Part of a small language model's weights.
Architecture: RMSNorm before each block, rotary positions, no biases in attention or MLP, untied embeddings, normalized queries and keys, attention and MLP in parallel.
Training: 145M tokens, 2438 steps.
Each number is 500 + 50 x the weight over its row's rms, rounded and kept within 0 to 999. Layers, rows and columns count from 0. Numbers have three digits each. The size before them is the row's rms in percent of the matrix's.

# layer 6 attention query, 128x128, rms 0.163, rows 0-33,64-96, columns 64-127
097:538533569556521468498496597394412571481477395440526425580578453541521522558448415495515422493500442568428480529460432515487533496483523409480569461489503481488545540453527448561507602397474508
082:412454487599532377496412593441530457477455454472490459546525563594515493591514442592453481453470453455549548529427514490502452530389462490520477468535520541486532462570572519579422520513547492
083:565559454509570519500462422491566478453605488509508480519520492475529524556393568498535457557546539471557563610577465448515437441532439532523469542431575521445507437472553507520520541509535421
078:562432495457377514588471541476541518488572507488500515461625463549506485497523482474511541603541473592442414561494576519599502572522580481489549524461544403468524531445476403492452465480470439
077:651499462557543457432487559430459462397484386471467460555594384530487458550524385464575426427425500491526465546476509546459443505458577541451594484544474427474536527486471484516423524515475549
083:409447546453511494508482554478539468433444443541497546563540524446497518455430593547564548483528538438564543559494500518497507575490311502544473486487443601447482482494413505494514427535510486
081:542438509418439565487520542464500503451532392458529508540459443452528436503400499406547547607555495501441491527499489462578485505541508467504569462390579533406508472474591457483478493465485488
080:563371452532453540490412504492516506596520390515522504535520563467478541473500418463579579494523475546416503392474501487577506530474514479503450543507584469464471461602528396508550447486389453
099:462529465508486546397557533485603580630522501496473519523460614410487482423478472459597510487429519586449491533572456535607458388564523536466542524486501515472601497483462445506487501485513553
073:534487521463440495543508554485456581520570399499498494489529534472430425586450430457515556498546518491485433427538487428550475414510540567477429499415538449440451495513506506466460500519479565
084:525556534451376532496439430456467543483499440523493413390529448517528539546469493524508481576438506619550524533420491476505507488432458610463415517478462501523474581488522407460483500381601474
091:561507489451548478497522423563562554506555575478432501471447515494467667535452489497501536425571501418394466489534555507553432538526512468495527447478444443410515446544564576504542432547453516
081:496479554535566494421487588518512490609487522552584527465532570481432518550468506396630595566486464490565510447409534511517492590518398585428551512455485474543540444516508467427470535532425573
084:475497519489478534481460465394533508435580518548479570472452434378463487537415463408428552590509498630374512464559471489591508483491523501543498487504449513471584540466456472558520500568591467
094:504408488508514488522491396535481502444511576462576475495450465408515513490521576502539527517539529532454467482485563420422445447457510474537437528503521518418560562558506505579512529623433514
078:553429522523503489480436539455394506520463490482545452515383527423472427576501405427498393491481464507433465528419526452480548468493502398558523426568486436525494427513510424517429568432545535
076:532503515473411472457468437528501556479497522504562603472516573446469535418526488455568565570566529490521441498486506558470529565479445582492384574498518501483476505462549521528503410534537392
095:579615489511556422565483521524608458534534504505453500493400429516592510471526503562497531462504571483573543417508561460520405540523543453531589449528392537634495477524460350539472479537515547
094:460527571491503531563525490455525579586515492488481494539495454457545547552464567502481504504527540519518581479564376536545465474478558403482473504417559467497575611458482574457531509443441491
095:476424458500482412529587483472573503522496503567421573413427535587567522391481536516510581485567508513500559455535573506482534501513496603433480439489565546448539541450518503486566380469513479
108:490563556454534513504522500530563467585509568469365514527509563510533513467489470518510544426447454476525490433567482498499510461511467534467499545537587524394500479608412473534561446490473502
114:543472453546492517541422433500440430454501587488568461435600492488461451528452486578500447566537536530478457578468527540478525490442474467495475525513498443532481478479446624522494537503464496
098:480519494456443496400491529530471516564509548478598549562467496492535423523451549520552500481487549464436516478516549451585494573507454467382509467536426541515442542563499560428528493561471479
105:460432434517496491513415516471452429575385501467532448554518488533504447500578476639499475555562532479522456490418508552545488536529544482393556494535556431523538558591511462441508500519500463
087:496589508477539502504512503521448428466453544556463431559418531489555531509577520520544448555517494500618506579503554537546564480489497554459550504468508497523532519544577523423487545542477497
087:545513472519494521561503446509504505503409492488562492483458559575527469605597533596410495534535498446493475519402449565446503515442491487492525457513411498516579447426506452510512467527542609
112:431547428519493511508520438585481478554446472517540417438441511535509428498480581527456489523550464519532443482436552523419466453523552485490452504511495361502514561532478560613487513456454497
139:504519467522510549540397510497433453483460488489551478437484389423393501457423574472477460508529502428548454478401496456466490572477476494518490490537524489555538549408440538493452517533483467
088:533487473632476402515535512478496448478547552470544551455483553492536513564409510562516521579493475435469466532518470541448466517513423392458518495464492455510472471580469489501546483450477546
132:543498477465503537557476508499497493551453460496523506519481594580482555590644458577412491566510439521524560509518506527472539556504508525576560520492417513529524527520483480528480512501594506
087:421411497549397498444577424608573566510402469461541531539514495489517542347497405455561497531515497514434482393512476493546438495505560486481510512550414454475403631524457571557546497459409545
147:525462486407461481637377463453471454458383495471517430425511481560577508555586569548399461561560485507482524549442507508544540525487553468521517544526495458535529453550504510533419527537560507
077:450423512495494539588493497471450477668496483437586485519518525545524453553522576503485525517493435452492481532582493432503553500477447524525523660458517448534614540505469503530461563510410486
087:540523522438464518467550510524557504522553489545570545501488510457460499393456524516574596479465510571499426449566584538577525509544575570491464505514597543483399532544569486482538406605459481
094:487496531535544415509550488471449527497486433423495500531528565591554529557543420536437481514445445482555483542537519443475546557376526512481558534569473464563472515575550424538469526467523596
076:482538441469536532390460577470463483452469589528510502461552439479500550581442439561447477527456552509522487588491509623386566381429468464473479514504470556475484513474514540609554523505567463
086:534511548494551547497470543455488579541389587509425537508503485516562442513510416451418531447459441458562515554495458594402565500423517566500514439543532556532460493531446536526500507476539558
086:516505574529535431544451464520560408478546449451529500514563515498542423496573500524496500645492500590548562521553464465617483437461528521469572432498494584437507549514506408453492454492448587
070:507512571534537504563561524408555504477416396423476541532556534518536452419526379499485441588524431493517504463483513444520459458433572446454539465490489595540473570512523433496451517431509564
065:514470519375463470543546557428585499510496563436512551483484533413549426330498483487589492441542493539459584532542497418583509477456570457450480501498446534483571550602528487463451430553456505
081:485540543381500543511505534420491445506571505460498476524555508504554458374477508435503508526455384511525505495532545394523530552497522479509573387441573484476532509499458446441548515498413567
086:432457499449526533499492507467550543552515472484501530521587455498498516480484468515494517535531459602587458465540440510493471460477561403368570452527551481547482513561475373519488467513516548
098:477480458549482472430629522506544561537566485429477507436541494453426516368582394498492506553426450528497515463517528486638496479478533542466549507509480486485436612536518498483615467597459513
079:542584542526502451499470555562501475654491520508513534495474432405477425545446504593586546508517644524542460508524507422461595413527483567515439491498543488396480599530476535496478500527507470
080:539523475596478496455535593474505559487527467459460513509511574532517512564582524502486499511528513490603547434433495484458548506438544533490616458517454507564397539496574418485507487419548445
098:602456476527458476400552475524562486572524506454501546470561500444488500538484393426580504524556475493477572350468473460414458553600410562449436468470546447398448410453526458494567463566545511
091:505493477422503525567466401429454439543423569387592493532438469483506532496444470477498429541477454556459471485470503619546545439547476530536501548446530522457515398526515453510457465538482531
094:451549483547540478522558470479523543595535450417586508428497630510481599506453539475545545545485463528499391510590605536467583526437496527569516552593418566432520523516513445554527467546524500
095:439361403521468508493461431518523414464536470499494405476508448439537482504506518499566459545555465462448531501553494478559525388593466462508534465480448510491523541475502500434482555598490501
096:460446424547508487458474622430483450468554512430569448433534517509514465510367455492621440497517471596478551508537552425535475530486498442490565508514440572520444474483428418502534591452424497
078:517576499523552504466525564466530488514467528441456570459480525502491528553428496537495498423538483443551573366513502516523498441482479492538491605471504631455588439559496499484619425502511424
095:472460473548426544456503512470512570489566500455477476374485553443518485498503568558459537566466528549512537477446508558576459505567533421506457549580606476442509577513496493539498481460463426
112:493496522539418452479547555460496444519506510504455557478522543482510492507408417488502562534558476587542458576511563543480539541443596561404489557478448520501559520503563448487484481652547513
089:610509503508424493432485549541526529471465574615409574469527474400489487453491503517568579588509557585535518456521529581547484598580496486467476471468509480492487453520495461364550414530489436
087:408605474462493540491519475543575595487472526560440559432514559483466479461545558549398534553464501534554448534472479537641502488487634591553493554433487584451509514506437504491448451539517489
145:423484531522485535525394496446410488526403528535541428518498462506477422589564579527495396476496598456498538584381447530395532429511497459592455448552434512507493515435483497500480589407522454
089:520552394479442542543458409528565513423404523569558462489430503471519505383477595551534493530569495388442579470662521466490449535516461438529565489492496414487493562513529545563437461466517453
085:497528456545529453553481430550485497531518509501491493512544555540483578540486490580554521511526447573585496498526561511521578597491456524499499460566503499588494476578526448456470468550485505
103:497495545503530573545532492461451461581477472522560465506430428615633462565460428462456472467450455364432528522547478464451513361521403497495463482494499579531467467488536512506460576439530527
115:626535529545494518560427562475464439452409507471505481455432479559520424537505539529443484418480472497471611435409470488474561485373499443508563484571567470547510490534465505452515496515538555
120:522447529576457602476505530433492404423461494529500421516505507540499493587505520577498481566434428480504462515557490545414557462509486433541541405503481518470460438524445498488518597436449523
129:481494468457602551470562473496495515447414441508499448536406515518568446482500448507530488432394487426444494422479527476467492498527526473520553445552404461478516462543476586469546517483498614
097:419430500550509438597481532420548484476456411503518449494478469471555444494546425468502389493505430505542491508430551518496445398525510472385467417559392416480506538435468544568432550488526594
117:486503478517497498483387513470424470528410459507504444536409501525474439597563470544411429527506480453562467657555487528415512479493467512591462467517390519475487546464495444539479553509566521
099:486449439540453534552642398572570443462395460507456487454567515488573433427483500521398549516541493490571487470413534483515515538453614502360448539518491498454538565474547512536536449494495633
124:400457491469577585528539507443444452541567449539503460461504535543513544528545424623523427547470439559502507458451484553480430519554522410538590517501450457487513470503560424454484551407484550
074:524480504485469504491517494504502555476526565553601529510492407455448448453481552480617479585464549468510521513485463514505549535613363490599433436479458504481505486485498508456526538479323448
# layer 6 attention key, 64x128, rms 0.147, rows 0-32, columns 64-127
128:492549538530514480509474540420424498517447399421505393542571454571560522571521425521490383547412503485510532520452465526492519441470575423454542484528421494530519561513544541526482645404513591
083:520521490558463510498502533504431564520472455425536397476516397543543485587482437466472396561466505464464470502452489489455519432554462441478562478493482523443560482534506447542492594404493571
079:514399490462450470541472464621559538444518513608524605513481537451421439507487485532532677481507511453476477514526502426586508613617506554524452512440538515452549516543476437497542454594451534
084:507449586459521604476555533550519621516507553591454547486475583465518512451492540497492575444542486489579526438517494478512626531432517588512451509500524538516490558519495528477536443573489451
102:486555596483549435566512556435433504490476450521465385532559500556529521440557483428467352501479397498524555509471531539538554533528592566440603498498449495573481560470451524449552567431567559
094:622547494437474428549487484574574494513520550545489569427488552482485527590442595431476554507513485500461498503560538498551503464456501530497507469442564403497495406426506502363532434620498502
089:483574509519450446463481563416450467500463459539490484547391490433551434617522489501467497473491503519527475557536585467500486473379500467500502403389450472486449506395580501445460547442505470
090:480478506530486528454503519581555549554498573519473494513573535553431566448558630553493476486523457457410568455512501574551532496471489547380503507532450489550434529527452541506572485472505491
089:490585534476555497522501512520464479509452511492461543483475483454473590515478613458508492450481485374419526524511420527432499497452545508460494589400469501482539551470522520476512491472436594
087:485592511482478440518513538543488534493479449495459478534560519545438506440544566451390480549479546422533570604507438473538462505529435503445496494470563413500583547477575428423530514518454436
100:532532471488558493509513548405505513619535507477443434508461452532536560502515542556484425509558398485497582578489609541491565434485591620444561447467468472531463626559530611497572542475471468
104:505573555573470554481496596429537452500575513524529567476591495443514499512480499498604550587494470536477567484540598415588530565572395456533478525427525576504419514473474487418491443470475512
096:565435585532495510418421541552480529406413450532462513473516527458534430582490453439463558418464547527558485395442477435579371506550523472498440500583475574484514482521479439511442463537508557
090:414471426453474571528607532556565469389524522598441599517486571456540465464471515510483604482561468560521580489587562486514472459493386532542507526427603526446595437511493449496498421532539459
116:485483440425464509416442447547475438405514566543549612507441443356478543532488510501453515530565447465465561476519452389496472493415432494588461426559494479549526502521420481552504437476471516
097:509492495526550533587458449592461532479500507411517433514541405532537450496496519469543430375513566376464535579503567440502457422455440437585470466514556494533513476448558388536448544522494472
111:518587594479529450503537496513552535617534498568383515476511573456515642459484497496507588500421429531567580432554515525519478539492619497522482555525508500433552533523511444431576405522513474
105:550573453564539526513554475431522538446490467474396516424488418568488575588558530485401448526570545456436573488514467538511481585544470525537608479449472460522484532593453542571564546480516503
115:461449461535481530477464534471489510483566573617580532447521496461474497534421403516570524514563479497507393478546454460439448564548477493445473462554459520439569512437489381585491474624506461
129:498545479523489522501487453509574519548536419554470636515498606481540495475535479486474570507585503445564544471553540519440531535450552561475499571438523450503468507470409502492538420489487473
115:563540454442504532543491477458557554469575500508422615519549489546521497467575537493466548621422541577520526452494419582481513516580510566489494502465489495479473461513546490481577455481523478
090:584485434457495471467530554516592479527558507528507605530528483482510499498576491574508536484470482494505512501579468556483468437458423450451557469479361511491429567506542475404506388473513491
113:610511483528538463516533501524549480506604480539405540544457595505578547531484499531463577567548478469504521438449547475423493566558468513521489573498514407452530400486438440585586391487480468
095:479532526508519510562472511550490350503444550450516522479480476436465442480556510463519513520538442529427461461478462534576454487520538455518418397564548462573427407548457498432417453503477488
088:499489527444477474492499549402508412534542515530457526507461419441403530547447483495508461469467465568515482516525544493459432514520489402506499480559534427522471534483483539435557543508362508
103:437551471537522562547515571514488436532502513550461466423500459537533488380562533478457474425510580474577499501541436564499479480616547504527454543512451574526544437519475564472494545424530520
090:414415465552488517529480520488478496608533510560503478532586506472508529459490525468552538604609409493452462499489505498481446582551527536507540543483553418564366540528477496517492485512439448
100:535521495421519503468527441561523482531451440450496574562487497518535496513480457547473577504480530555509488511556452595450474492512536502485544469519576506498489503516479484559525496520441518
098:516426485587475482562487497520523528456510538506562486541410378531397468538422523564554530442603529539475428540554544512431558527505433434492592403471560505501468570488418466500503473560486548
092:501493480506558516579518468424521598512489552564529514459461509473552505516540446549472536506565561462498459463581508439431499411372481558451477514559563473430420533506543534463487502476561407
105:473464474484546510502485525492541479499533493553544498526450524517462518540523470545460586558495546479542499426564429442459472386448564428487580447486593553531481522496567473512573480378490421
094:505600471446474511468512517488573526482538555549449504533541633539473483469545437469609515493502523561486538369521479512486479540439515561456525623578576396514416432485480466566571450460504475
133:534540579551533488514444522437478493478465422392478408537514484527581503556484395520458414520498494530469528528474436521487543439473564420460552506503420489492471501521586506562480625425554565